Each number is 128 + 24 x the weight over its row's rms, rounded and kept within 0 to 255. Layers, rows and columns count from 0. Numbers have three digits each. The size before them is the row's rms in percent of the matrix's.

# v: layer 3 attention value, 128x128, rms 0.138, rows 98-127, columns 0-127
# o: layer 3 attention output (transposed), 128x128, rms 0.311, rows 98-127, columns 0-127
# gate: layer 3 MLP gate, 256x128, rms 0.301, rows 0-14, columns 0-127
# up: layer 3 MLP up, 256x128, rms 0.315, rows 0-14, columns 0-127
# down: layer 3 MLP down (transposed), 256x128, rms 0.296, rows 0-14, columns 0-127
v98 105:109115152130135131153159152106148108100140135091099127159132181102090114158144109137100147127156116118114147140119114116103127149110139115080126125148110117112113127135117147076139162146087101150162112193103140119042142079107128113142115139133148122181108143140139164143130129096116163098107112132114121118075093125144155106132133100121145109140109089172128097123141113131099135102110
o98 097:106130141139165109148112130121180136122099115152155178138164132137157127137084110131095155150133165141126139101123133124193091109150135139110146149172169116100163123133119114174122104133144138159111174129122138111154096120123124131151133138138091097105113145176140114113162135138151116150173096118131110156193116142119076132083147130118099104161159128148151140135123114147127099132089
v99 113:145114145066156135131138071109129111143108102124135099110109175140129134133104093113126149153102121140081139137148137105130142122140122124144136091133113139101142094120100103136113135125095075135100105128087092145130103131085093112106112111146136157138096122117132127134165081124122149184123186116115163116141108143163072118163109114161109135096149173098133152132137137115120119133181
o99 103:135104115143102123143095121086094152054109132124120135088071153122140142170158149112156159125102135128157108139148097135130101146121119127121096106177163115150157138102133118097129138104129138131156162106140141094101101136086133164131151110113156077131152142119148122110099128148105094121079153103126136179146141114118162100100121155122149140171137122139098135089123104163110151136110
v100 109:114137107169132114105125138056118111119100104134135111171108162103100128137145139107171125096129146139171151143149151133071151159111117116108121113077117104110125170076116103143126114144121136138089122137145142120117149157134145086146119131143155120067132111129159108065108115112112150086088086126151129110150136137173140151144123105136152109178136130102137114115132098132123148137104
o100 104:109118124128121118130110151153165127141139105132139154141161123133120165089155130133101105133102105162116174130130130139180130100145107137167111175156131135069064115150135132145107100181123126137105131129066139107122163116112145195151124118141117116148162156146153159122115135101094143120082138139091145138124091118112156118142139148142109140156112142111114098148180122159155104146116
v101 106:124129159117115127140117098170128088127135135141130113134093129089126120123153156126144131110115129093124107112171068191136137119120135112120125133149139120079135118142145137089102068155116131133149121087088132156139133170114120153113132167168126107084091163116142146131115152174127156113141103130176165101120151094118146156084155103108149124134163112096140156103153130117134162120162
o101 098:107105092121140137124097120144142105110119129150148135133153118177085107153114155095144132142130102101142210096151132109102133130135139118142131119111121108152114129116116129117138145088110138110141091139153107133080132096169133100168121131094118104114165146117148132129128148124103132150137174118085127170101113119066088115111148118115176139108112162137176097092104177124137095147115
v102 103:146098144116113102121109128106093105153110117133157120163117071158128101120131138123166149152165161112133115129112148174145123166107118098098122116140129125127152103096120129116159122098160144124120111150137118086119117113090110145147094128149152156170091134116156091103117132100172141101119132100151113131151134092130118124116134139122099135165063171114067125159127161158085141088101
o102 100:114125134111153131111168119153164137158147131139185132143156160128148159169166111159114157138097139168124157168128093116136169104119157111095087131129089107152128159141149125087131133123127167123126133103140144125154107113148126168114152119132149084132136160081108089125152082120118112155123091154110089117087145160148106132132144120098155142137135126156134157147126160154177164128149
v103 107:103137093101149096122153167110126122168116152124149123093087094094131126145114140097103137171162140169142153131107107125137160132166140166145125144149131120162144140160146152080154156192160110133088143129116120144127104131108153125112118142098108120111161113139103140157120127124126078128097114127114156090148158089152146096140132181145148119100076130138096123177136144145121127146116
o103 097:094101148124094174095126161149114085142110089140113161135140170141146091090118124153108118118117169140150113133124107143161127108082127080133123128138104128142106112106135153139119145114117115179136122098140116175107111118187138135133131098131135144106166123126141108122100086144158129148124147148177113104126111141088115152129135126129119100162163122095109111118062141137094149128186
v104 107:133121107132098089116137145129124121157111184132149121141138154145112100123105155134150154107114114149152147153160095126110130136068099090152143156164135118186110104135113121112157138114138115108126093145147082148124145131136128186104069133181124141095136120147168117105121156095140129119114122115117131128096151133099121066139166116096142127129173115106170135140086091129145117154132
o104 099:133096159110168129122137110144156175089140083114157107137155111117139144101110128087154096142161105130123130100097127138120145097136112156113080088125132133086147112118158152132125130139098153132129119090106142098138133109169162095138160100101122105166096098134119124197117137158112153130082127154123138104162106109139113142127153117094122114124106142102113106081118176138096147122090
v105 112:145115112137152138108091173142132103114106117127111137135089119118124154095100115149122139125121144173134152096098074147104133147155171089133155109143145131155101083114143085081171094111113161123178129107098154080111151140107091121120146115114118207105179134111115124147116126088121127140144155120150139127148130137127163144137123120126145127106167156150110097134127121097162124144136
o105 100:131110128099122079112182129144160102119108098075147107148146162110137090122141123079113129105130141120123089095148128135134152142126132141137134108102159127132133139158128139144104126103166080095091105134188153170110131169120147156134179146132106107150134108096129129111138149132134093145100118140096122135085123136142105123131167162124102076091147134107157116135095159085101148144145
v106 115:126104127108196117128142128170100094145121128136119127164112154122143108132155147105109094111103132109146109123102154181135079122146103136110117154108115102127119114101100129059143115134131128096092095137138131141127132132109132111131139172134136139124124113093090095163139118154172115112111140160150142131122077142153144142162102129105109175178164085114144120140089145154104093145166
o106 103:127126118088105099102078093057155115082130141150167155081131120122125142104120156145125147123123112151142114111100086106122134106170166106146141136122120140136105130139110094146121138103082094115133115157173148123170171121128104176127124126109114124127108124109126145113184149121129130111133131148146138067118176130093129139148133098131131114167155171148125118110143118092158156113109
v107 112:101111107130128155134112120145123101145147199149123161178128104131164158131119138099137114111122152102113128059135145163128138143118181112115165155156111092092106153097136133123095121112132103116114133084135109126127182090178150128135138106132134142138130152172145124146124085110159085129121128113139104102149115077170112082113115117149149147116132136113123169135151136123145130157098
o107 105:125121124120159139121147137165098148140152098173123137092119140129109141126134098082196171155131118112150095142155114127167113109137107168105116123095065181132120143130099122112144143082132132148126156125133139076105116111155123138116112132130095143133165107071141156117167130098097154102159127131129172134118098153150107089148159121153101107136105149112140109143158140111122128099142
v108 103:115181098158106176109132113104142146103151110149158129128139115146140125129119158101118139076126140138110195139138139162093119091083160104166152130139093110111147111132124099127120132132112078089148090129152156136089105111101098139138147140109125133115123143101114124121089150168140070127103127094135132131099126138136127157099137165125105164090133120088117130150085125094137146102097
o108 098:144095127123113125126164131170109128145117144114131125157130109105140132131164128128141157134092139168093120092155140127166079139161099111146069142133127101185143154165108131102140124103113110110170142147130119139140125102150089104150123142117124137145149097136121144121123154109184188158137130132089095140165124075102173168132105139112142105134134162157155133102144153121141118140176
v109 106:118123141123111105083151134091157111144123130093088160122138156136133175162130146146134100122134127150174101135096132143081174112080118159171113131116127114120126083137100165101141156090126143108127151114104147078100125113143133133148074125094122123129108181133094108153117156122152118125166155128111134111116123078132102160159101148142120144161138115089166126123143132112167139100111
o109 101:144145115140125137162124101162115136135134122131175088125120109129138093108135136135118138139127117092068149149106086128150148122107107103162121124159123149117142137078155103124139099109145100156098087133148150146160130174134087106127115144072133108191128160151126145076148149155147117083106115143148116134168105152079151097126167157118144116125095087159140114120116123124133130153151
v110 101:148117131139141111118146175106144145087114154096159107138086146082111139169111172131137109159124103131100104105166122114156116129095119125118150097141131132167095136094122180157131113158066119148102117123107118124132134135143130160092102121129142128094154126139148127163110132105165111151168159162170075145138156133127151165142186127155101102143155123151134114133107154142142121099119
o110 100:115135068093089126118101132180117153175115122129140107127125090137156145132122097111102098143131132164167117128171143122068153139140131153148157141132149108106141135112083054104144124116142171125130185149132119122137131131167154107136162125134086145149134127116144108125104110167106128096110120133184153090130133131133125075112135142110105116149129138151132148132115146153103117160104
v111 107:122127123051116140133087139161132116107117128128089163122148151103102101140117147090090082125157101120134113119136091107149138103147153148131110113127134098129120137111151119091136153124131123136136145157152189155182141147133154139150089116116150136114180143124114133104131091126129104108116144136120126156135139127124114128154180155179104129109126069103159055159119140124123107137119
o111 099:091108134169118115102136157130133106158139138171126163170140123131137140128148144159118145144105106135141112115095159130127134108142114131147190114151130110131147131123129106103107065141128136139101114118118125158109141130126161092125143149108071104158109083060142106105179126129138110099128129112156151142141094115116168129133121116125117147129141118141056121104121114104142151062081
v112 111:127150151133125128125106136159187119132133119139128085149124105161158115144089119096165125106139134107108151130126077115096114152140106113113134071113125130147142131112163167097118114098110137135090111134138152194107124147161122114097144089179136145122122118084177072133144160113131089086140118125102123174128147137087113134150075126116131097171119131123147123104134130129135120128151
o112 102:166093136122134113141168163122139088109118156103112121131114156129121122119162133144099124149098082151177136133147148084100173112143173151128163158142096108137142125123152114161118113147146115127156118110121100090126142077114121139140131098092148135154157120156093169084138103180101171089138120121119154140144113105175104156105173105095114142119116146113123132094118167117136121128135
v113 113:160119150146156125134083100157129070126136147110119112148101136138109129099140137118100129146122140099144129146081127166130142141096144139138139097095094112121109134144132092078112155146149134167139117143145146101151132112134143144079107118104111088110095118135098148083102146055087079144148120147140092122137065115096148124145118108119087172142113105126110141101113108159137127141135
o113 105:119137090100150122119119204142137167105165089134139129112124161084167123127113125120116111110127082130154126125166107132121120055137117127128163120109119151144143113156125146185152121086192090139143126142130127131103118124159126138111104148086106125161130156121147120147132104126147121159143107121093118112153164121127120109109141110109156181167098113146098124172131086126121118127127
v114 105:181098094112134105073115126164126110119114126148124141126106151123138118108170167113125121141118119117154102111147096128144104123124149120148153127108122123161130139150125113153128120137176121167101157131094164134102120162128146105136102103174109123143113082121093149123155098166128121165088078133146144105106142104093138092149107072163131085148094144134157131104085111116114098091139
o114 102:108111124142124120108111134119169160159131106135122075143106147102094117112123137181146116132096126140159142083066169129100175112099161131109127129095131143111109099155101151124145163131104153146115149112181158124154125162120101149092175151116140084132147118149158171134072126116119125152154151135165154163167112125128114095146137143128147141155134130120133093097134146156118111130138
v115 103:129137151102098116144142129156136181124104128167117131107094158096099125146152160166114136123169106116113145164130145123107142137162079136094101121108109125137090115177198149117112121112118111136165126129181142108144103085117160150119115121103094161144116143149116107139129094157163073110101120113130120123185109120106148108115118122145092148124141121114131166118125171141087138129126
o115 102:108147097125140135108123083140143098107169121089105115172114085162126109136152141118145125149110119123156113139111114126105109116175108154136136158175089111150190123126145098172126154135140152147129081144108112158145114147140086180100171125144123102096136142103106096174118147147142159118133164134151116112153129138160151119142114136095105158170149128145137085149112108165128108120143
v116 099:144113107134117107159139151140156095112157155143145135101125136154127101168142106133103159118159165149145127145106111094110148078129140112109152137118130149096094164138124133115126166137092145134094139077113118121148124103139143146176129185092136094159141133111168181126105162092146132099080104116167165136144104115156109107123104136139102134128123126141115115142092181100171131117156
o116 099:111089127116132115152127127100113115148123108156122106148201147166107156100137115117151114165113084102125118147130106121139139102089115140115177118164137137121153121090104134123103142139138104127139132127124124160114124079151079129112144131160100134114116134126148108081128124148108148169114102079144060149121155142094146151120144155136160092145153128119103134104197094099114102122133
v117 101:141150151100078119159105124128133121170151093156118142092104147116165137105135121091143176133109093136136107153158115113150151118160121159125133141070119125149129165110141103112189106140106110093102161136107151131089134069105152140165117122113133104145121121187140134153125134126182131138162121142107104136121122132172135103078136128120097156134137132155130137147111110164159103099129
o117 100:134104141149139134109147128112161155112115119135172128116169085154092125129117126133094173126155139128137125130128132170097138144140101132111156103120145137148132120123079109124095179144111068159145125108129121132184141152113156100121119095129139117081165201110081126097140092112182146124095137069133157115138106166134141124145133147126127156134130148109111150128131106153144094142125
v118 107:126111173086084126113109172096089112105117130095105116136113128127165124120159107133112114157133164097162123111103165129135131143107111084172119089130139144114107163160128104167110101145124130150161132108110143123134108120163123121134129106126106152099155144137122106138110152177167114154148163119085137138130113152139103069152169121106177153131160112115090113080143139141130130139166
o118 101:128091071145156085167134102103177193125133092152102148116116154128121123133093105117083167157126112105085074132114113122140154151136150130097157125127102088138146136126124099112134152130138130143113124130123132123106161107141137092109126121112143119154116097168161118154125115094114121124140143129137113136094132136110162128152111153116064138123079102085161132159107128116150127176149
v119 097:083094153155159096146142094143101120107108132150124148120133166137139097150126161139170105117138139124126141145182120139106117158102172149158128095119157131142154141160134098138175173147134122129183151096124116180141126100123138174129101150114155103160156107121128100149151134125112133129135132084141142108101144125097174152131150174146145120138106142124172125105133088118120116070131
o119 098:160146075137109087115125143131164094134166085163140114166121158112137090135134098106148093165142108137127128133074140178125118124120122121159097132116106140159107142129161130115131148128091150095093144116096133127132117122122144124164147094146147100121080114093135112078108091129145147133126115145147170161155158122130115146092107113121133107096171132148152147091100089144142081120114
v120 107:155135099142089126118146177132120142146130145113146108113110147165113151143140126116135058086097127171141130139113165097118129154131139098092137153144111108117111131131159135140157104107130106147167120176124141168130124132123120126153118184133111120170117116134076114098133102080176138138128125151183104133154189160081091159108119108117129172136115125115127156120117122144145141123115
o120 099:153146121124137107134123137145167119119137099137163135143148098112092109158111143182102125138144121132106124111171144166145152143137113072158121118114117152114140093160108145104158165114120179132117146113134132129114113132135090147081121137169123142097155115123099113127097180126092113091115161120113103085118127078158136104097120144102149131122124103134111155100152140063107138144186
v121 109:101119136137167146136150113118119143165146151108130089132174113127136149117140127146147136155093149135117160110179108101117124127187134098109130083126083126135139130126098145122119131084136194138105087066129153093113109122126106121163112151143148155122142127126128124111160124166124130126180139134087115073133134133134139134102123103142159124110155142087114127181073090133132107142143
o121 098:127183138162139129104136144120130136115139129124140083094114101145100116123118150094097113103146147137184096167100120151134082091088133176144108149128155115136124117103149113106124152126128126161156109146110148118120140126139144143135108171075141118101126110122110122076137128136126106151150141182118086155060157105151136129134126165154079136124120164133116150097163174140146136131123
v122 116:132109158106126118120134149145134139175170132182148146164105114145146163116133126099114128120113128130116132128131120099099088140116102125115116138147119141130125108111109162113154150128145146127128162204118107140167121093152103150086157149113128096167096173111113164104128124122115098097155167145123142057144137153131111111130151083149148097153127149164118107089134106125156171109159
o122 110:112135165162127165151156099098126141085121113092148103129166152113151127172096106111190129138144088135143164139131145156152141140106130106151149167120114155162129134125096135118132130171128131154111148109136086125127137122120127157121144157157140149154134124156131101106144104102106094099116123131114129132169183125139092131125126156121078148153062145163115097152079142099105102128110
v123 101:124133149130121130145104143150144147085127117150159122107154132145114158132158095123112114140116139148162171103132143156169110113111129107172125142172132120155188124150140130126136195130122109131153146144115143171170115165102107136132075115150098146121095132086153136160130128118129158114139101149139063093118164106168118118126140109108110179140156114117112140119082138099127159163112
o123 097:173116122172133130133159116153095159126129179128117137126131109125118092139106135132132118145106154147131125135141123129148117127155100164102153106104122139110087084119150166112159088139123146106093140128170131145087091120161164140117134142098151129135143120129135094127106139155128101160110147112136112101121155132127126161091081092070114121089130166152112074088136083146178152135157
v124 108:152108148083131136110144106130161116124110139120151159144109102116162127136146155140144103105068108101110144121124152162162130080137149125121116112138117121117109109119142078145148126161106074113151148094150137166104064141136125147098165114147121102125138134119111135086129149089140172118172081138092141133155102118144145144080132168172123105129151128110101114089140117125101110130164
o124 099:117151119157126140169099164130094106127106137144094125147128117107113115133128118102119103137149118152164133131157104087086083090099140129116111146117110161164114102140083081101149126099074136135073126120117177130132128127104104136137138130119159097195140111140117131172178096128131111146126142071126151147093101099117127142109121108092099111162130107104156153130143142104128140134118
v125 103:129159081107138163124115128157149168103128129149118142147113126098115108140125118155132103105104148088126176152052098129147138121184126171136146087142154123110145130101092105129132103144155146127117118124094174104133125085108137095095086158137126126121139114096153143094163136105121097208089118121119145155142144138135122142098157126133132135131107141165166150131136122096116119125134
o125 099:184139163144086112123138177122112133162113114123134123128121171158163140141149147115118084136151112104117084107128118134144119104137129081088109119136113091176108157167112119144145098128100101119120097131150073172139118168121084124133166141153107125086134110137158157138106129141094108067125137110136098131141104159127140130107113104153091117136127151128117120113137141159184107121111
v126 108:128116159073133094126079153127053105144136105137184148112104142154128138136145143144154128144113127091116144139129130135148083145152088175131151131138111101143156127116089163111111115137107133130136125102128145110119135160153115181139135118140101124128156118147171153164137135052094131161135089127133149105134101123113117137151108172148120136116073135144132117101116131089150116141156
o126 102:135123084113145162111161165111109150157181129130075145074182147150108101127144120118107112147120136149172122096158076122107124110127153108141146099128112147112144130124163119137148122144129134126082116128145107146125074147107120104132115125137152123144117105157137130116138105103144103075116108121089144133137209141133161120165159125139147131090165147105132133094123162149103130134100
v127 113:093077147111125124126134148163147165120127109102128150081086122190146115131125097132118105170136134110124129131090094094153089131129136140137135143127125134123112144106116163114126182175131129154114127204136116060118157120136119091178122124140152112099091133146114150109128151131169146116148106118143146120139121139117118146102127135131128090143168151091159140166144105112103115102102
o127 109:115144145105162140109136124089086158119183087164121112173153123166122166109139146124119130100129106115109187112165115136142127154128108113088189167125145141160110137142143124099131096145128139129156114110133151158157112135156134128159124130094121125099154113177147124106123108156100100129144142148156122124155126138182102100171086139099128112108167085152128151142092118140150134139126
gate0 107:123137086167153147114114103146131133114120126156102117142128108141137096150081135134107073128093123102120106113104158101166176127121110117111113155082128118118136149135105096145121105115179124105114157093119133087169160106133113154121077108123123160091103104129069080105166128132168135135125147129130124139108075139135110150109150151173152144138110130122124111107164120091107118158128
up0 098:124106097131105080095126114134120125110154126124098144091109110150106118134114097158155091116083139123129127098141176061169122152128138120091110162126121133130099138077120081123146129094116133126117123149111104088144155096159102152136105127077094152093116098140122106133128127120159073110132131115136110123088105144122129134142105108177175127173118161142132146135145144115096159142103
down0 084:127088117177152118132156137124149106132129132124134120133191125112136144175175138154124127119124122122117119190098122139153102103137154147119141128102121103108125125140140111124096162129115113083108101143106128109113137139132164132114151123162091147153100145134158100104098149113140149131142129132205143084174159137130131069118114159113152171164164137122164135142111107147129113116070
gate1 109:123077115129112163120104112117126155083139143100120114120136122143102125117101152147071096088129121124114126170133139110080111146110125113158117090152163173114152149097149140122105131086156105099140112137108148131141143107136089134155159139133083153139144164097112150117157146087144124101182092111135083142166137163098112125118110129160130165150130142088139134097138104168162113136138
up1 118:159133104121117135128153131114112180134121142143127137170160162163154153109141156151078174167141106123137173141167138174120096156145115153154136118121103174162139141102136121121141146142135129140114077130096111152121152114154135108153157133121107133189110174043107146146109109139127143101155127115148155081122140135120111122101094148107103108135101129104122127127129147162123120125133
down1 103:145124096142146102139122127107161107152168093124150123143117117132148143132129141128090141142124133115121133112120181166139129162171146102142150086121190124116097132122147155143139094068092101113073138129114118096137116132161123158109148170183086116129081133163119148137112145128111109137122160115129137103139164127133135105098097174124092102146146102167100147111092119120123157147157
gate2 091:110147105169113152104161158150096116134131138126112120108153127118105160088118160110124133142105114115075089141111085102132133138120144126104110153144106164135194177119105103144111093150131105156143137129107150105097150146174152088077120091153100139122125147130138176119142123154146121127126120166120132096099128125097126115107117119187150134128107106170141133186137149134113119134090
up2 106:167141127179103139133131121121143158140158124200129092137112174143136117102163087153129158144148131112149127175147122111164145115161138134112138104142124115127172175134172122159098143080118093146123105152063155133121150108113121131149120086156116123126153110066128134146109169102120153152141121118135182137126115131083140122135137117120111128109137106093106148100116108106125122143122
down2 109:139090093130124157090103129102157176116103156196115143121115161139137068146189131117163125126098096118122106126132155157151119150163117145111130130101154107155143151111111145154115110093122114131094102152131130122111150131155138133134142134124103125117137108079152127147183150126171142110136146124099183152125071174133148115164107110115112111132117126098120160119138153127117098154136
gate3 100:136127173137155144113139118117143134164089114135118145135135142103133124126099163126143116109137156125125172102123145151127116128117101135128131127161127116116136076139129099108127095133141140136159142133143118125125183144123147090100098151167158113160154118183070147163078156127142118131169129088100149107144165119142155118102161061141127174100123080144121102160115107134080107149127
up3 099:121164134150131144138118151168112164123187143098114153153122113111060111146122140159142128113166133086110148134188099144129134119139168116136129137124079119176116134115119181130161149130147147102125131146136143143148094092104159143149157145154116132141123141128151124117168113192088119096102141124152108157115108140157147132126141135094080132169153111164135145107096145144133134116130
down3 100:117163124114127138102187133132105109120129118133100098162146122153149104175178090100144156082148130144101150211116122163117144144123129153131150106140090132078064148092134139092119134097124144130150098129181135127167116131140126112116138121114095098148116150094146131110141139123132147103105121094150133095110128117114112111112116158169092143111150180109128129134124125131132121119156
gate4 080:151114121097136100109122118114145136096139144162158172192112142111143175142160152132114159123156132135141140136113128140107152135127084169141134143143160114130154118120129137116101153105121130098160124111144100132136116149129149148089091113126130098068120085143134152164153131118073078178108114129119153144131133174178147109083114121128106147116113173120136131172146171147113135151117
up4 100:093178139106086114121133116110150124187121124131144181119144117114134140166107094156127120159157126106107162171149141124097134124164125106142142109128126123145120139126139151122131147135167161124151159139146110132130108106105199109112129114133152126117172157160136129134160098101145082133098119142084109158113133097142118108099138173142151085072102117161168138122125132160145146098110
down4 086:175077113145163115106112144136149110064093128115110100161137153124143109096184148112141124132116090157126113094129173145139097175133137140125113123171120123089140124128097105148109138116096121151114130120125156142142123153139070151137134126130092122139086145079144141113150151154135152121152138106150150103135134189134150136166141098078083150165148138109113120140132137131121099129118
gate5 105:113163123118159121128105098149095120125138138147155115088139150086162149066152170146135144141118178110064133142100116171091112113107095128162138150088151100148116122157093138136127131175174128138138153088165076128117130085117078107137120105094111137125137120100135120104120137108145146091133117135102094129123130149168134134121145117131149156145089119134145132125144118102099105111149
up5 106:174129155092137128105104129158153111138115083093160132100084158157140150141108166128105065138116114120102138111141154125122113125148160128072126103133110120146118137130125127119123076117180136166136127139146146118138121118121124141142129126140117124137180094102139135127139088156151161128137130133173159160126143125113094133139152165141117126091155110135085152147097127128079209131146
down5 109:109170136109146160121141103164136118143105130131107114164120126156178123133167123160101139132112113126094103154152137090115136120160162136102154170103124085148150147158117144143138151100145123095094132142126117092123112061104146139114105106115165094146150117112140112117117116139143128193079153103127140160124119107111106169148118137097088109152162147162120144154076138128151131097144
gate6 152:136126128145119114101134139134089094142161128110120117135127095135164100159076151107131149173125113163153118152135077107175150154139125117134140146158116109118111142142093174116111136057141173154136111118125107171158151113112166132149087109113165146128109154162131116135082125136101148134129073117071131110134139103147176121106141131130097149116096113136123112120147092146100121140132
up6 116:117140122092137116174123090119103163089137161117117159167099137159144140146166142168115089097173100115131126121119144119112128129150149160081168117129124156083153132092173109137135149132144118112149151158115150140108128141154073167142129104130138126101159117130124184121190148128096104147113154116162138162153090135092119117101106114122105132131130130108141152105148166127162127127149
down6 095:108105118142113120106160145133147067132171108124126096109131118115131123160088172135111149126080121155136141154115121140148133134138145106153101120151115127118112138154091110095091137111138141143123127128120107151119149075160128115142117164109176133163119141139085104103059132144115108128165056145113164098113148133173157146100155153140116112132120092133150106111116105146104179122112
gate7 099:113085120136076091101118154143145115097135134111110138146149144087100135152100115096143123078108151132094184115143113134066117130091127137110146165104132153115106124105128154114075156089144129133122096122128139133182087100134110129158123096105096171119099156146144086135162145146132111139137144103109120132119120145137164111108146172120101163154104109098131128128112130132092163111146
up7 099:175154139089126110145134120134125114141180115153134103106080131093088114106154138102101152138138121072124145163201126143092099124114130122135118133126160150109104118112114119146134152141092163139116097153142111170098117115121184067097114130173120140127146133123102147103153115097064094121152121159171144153100126109095114135107126131112116141146142118143140110121126137095134135131120
down7 082:149077127156149069127142124106152148122135100066135107108141145111122149139179120126099100119135147105122154111123115116148133195118083139157142128133117134078114130148158119138116132142129124096147160121121105120095123150131143141139119094135097138124103126144135142125118155104120113151101156097163164117140134135159134085121172094147101117117153141165132053151123138153142125178177
gate8 095:124167134079097120116114151172194144108172113140167105131110157189164113162136133148145154134108135118079122099165080152098173101110113130122097154135130121133144139097109104159111180146139145129103115146127097174131122118151141119109128143138132147108118134118123109147137063163124116114100107151117102147159137113132157089125135141132129143174135120107145124135122168132123118135095
up8 096:157131144112115138123128142119153143100133170111152142138158137119126134080115150117147123117136139181158116134145130176081127135124116103117143157120142139120079081117140134099125127122165095150107131139127141115160194112171139169113142143153174100131089045128132129065133132127137113163146097120134114145155124103189147155088152120098119139146121128120105097126139120120144142128122
down8 103:142143185148111118085093117139152158154170107149153123162128117128119138111102112124127122118143138163134142109153129149127100156130131140085153123141100152169143105152149097135118097127161124109122106107101110123100144144142099133127132136130148091097096130119143115154142138130104085138113136109084119142128101144118090143118180143116134175150077148102166116194101075178127159137169
gate9 099:108072155140146127128147094125121119144098158142156101155180096139072138144120123144121091133167118127098142144122133149135071134129136130143122136123139165118131119161129134110079102112131152148112112097112131133112126105125150114111117118152144129119161122141107115087091092114142130118152123111152112098110143113112133157145152158123111157085108123160153163100134150055070136106060
up9 100:103105111137107136135114110130110124152039137099115095192106116128147119155094127143147109128121115108155162121156115144146101100127097131114113103120147150102109098141129088140129152139144124162110111072120153155154120111093109101133149142115076140099155134147118130113103106098128144091132134151111138101075108149065113155158127172127117154087130129151136163115117125103147129113108
down9 103:172131110141183154122116134097147100129101146125123138169120118125101123146164122109133119116133146135136111101128169173103117151102110115136123141141161136152103154117100093093114140158096137151119092115092145153119093114151118097107124143113108156116145117164080141078172128099127145146129154174167119156119120129151149131152148127179069184149093160145142113113137100112132167142135
gate10 103:128160100126138120139112098180082166104115164109147172102121128147143097139163127166183126165132150141119101132150136138128127114139144081132159115141164150123167122076149133129132189141128118148168125126134141131164152124133081133138123152120131118099177139136135107151173123111109131135094127184109117156125127117139143132120078123106153145112130076142116172105116149097121154148152
up10 107:109120166152131132108088133153162138120128121136145118089100145112149144138128142148150139155143074150117087170118134140141127135111139136160141119086092114164187140142093187112150126163130097137152108143130165160147121122113087149118164120161113110124095148143182147119101110149113165130189119102134165132141122129129116100108092099153116116087149112114111140114136096167119134097101
down10 103:131144099164157136165137145172098088165118125138140129145152113122123169136154106108122145166142089100081114179144088160151123109183175103132142115120101125156141165107125107068144144113115113109167138122160144122141108146116134134128124091158141124154127126156137088150141116150118116137113130107124112109195142093132162087111132121171129127120155096121140087154131139099116128133107
gate11 095:165132129107131141123129152190070091133109162149141126133123117098135143165151141122095113130132126133129119111102095109168114160129186105125124148108099098141115079091115157179110135087120143127145139145108134119119122128073187092094098136115113124161088122147175149132118110091121112142105120112153113118143125140101102116148098147127133109134098158069151151139146136114125107102130
up11 086:147115128142140114107191106160151108146148140098160153134124145076133119160126120135068137137155103123101150087115092096123143166138145084133125162141093164133139136079097123129121135127162160111111129121113106122094125120070161083124132147098130126111132124136138137122109128116140088108117123127118110104111120108132102133095115152104144112086094113051172084128124121141161120136103
down11 089:079149130165111136096107144156170115129112106161119161168146118134121098100108155145164161109122165170082154131155116140120132116144089166135120084190151111146149126104132092092118139127132103112108104104140072165144102137153114157115117116113152075139133098138148121095156107109136135160110124107104123147122074119153136126119101109118119120163124086124115112157122124111122167115116
gate12 101:125123125180125098132158158119093161084117147161143156142166114135158146107102120090126166161074142134108128116136139097131141159091136102137137112132132161127165104103125155125145172106150118149115139138087164094111163136131115150132149112101114126171064138100149136120111116125120119117217107135104113114134151155132100132125114118172145123145105136119119072148116124146125144135153
up12 097:143108124074125089122098131111123128133135163125115130136149094133148150134132149138177112102116087112112152148144132147085108139146133106143103117089083131130147106075146151134129132147100091111136150144153127124145110131158128109159141102142095120125153143118124131150154111136119064170144166137134105162136131109121136121119084165110167104180125157085172113085129157175163130099159
down12 102:051141108138093131150160092121077164142134116157102138167129118126116124103165102152109141148124112132145182091136148131131152148141129101141156136114131183121124169133146146127144123127149125113159098116086133126126119133120121118111124169153095120129145159096129131127187132152169119155175169114141175131165099116129102128146059147141112132151146125140138142124123134169123140098119
gate13 079:112121122159111150087120114135138162128116133125136087135122117109121130118175112112124153139142126100121165152080159159119134116119149135175182113132122096113139118112154162168118133157137173096173085147095092163141117113132112159095123086128142104136166181144138093075140093135130132124101126108101122129128100156136164099112161125116118149136131183155113123138123094129173108152122
up13 095:107118120143121078077138161104121139148157136153093145092110068130125099078134093137104133124158170124153096159139131088118086136120105121150155089152116098091100128112116152108149122094126144118151152164110117160134137114133142133147159104137143150095121109125104161183144143135100132104133157096133120158091112097132146115136125097155143088122127098135149187138117124131167144110111
down13 087:151157141096130141153160120183145127100112123095142121141127178122147116184078142117146138137149106103099144098119135141134174122125125112092091130112134153157161112170140118153156135106118121122114179133189157110122102115140151100142107156089133109141126112075144148134106143143109086130145112109127151134140146110123093149120127126113084153141142144104124061137105135136068149127143
gate14 098:124144164126093161115116128142096156162113107121121136160135151070128152109135121144111113157071132145061101117139142132130113127085087152123161129148115114104120131115141109178154132129131111156155077159125109133188129124129150135131102106131160148170119107124103126125103159133122133125143138144155086106163162116143133077130121116127134136090102125111143143168140160178164142172117
up14 091:129134153147122131116118116151157174125148140084142114170071131108119127100088182130117149139156134124149128159167181146098091114135153100093124159125105101143129129143115074139145133147145158158110110133130120142091129105110154144110150126122116059146155102113125129148140160081117109162134167096112123164137155147121144140085147177144109132151133118105144129128159138122162100138158
down14 092:090114125127142144109132127104139162084107168130131114164113139071105143125166138128118145138120133117129130134131155128112114133126182140148160170147150069137118100146103124106098123142116129109154135162117097166161181083106144116133127109172123051147146114131118129123126116109092124113122168120128117145130131165128141137090175168128087125145135114146117188096146137113113097111107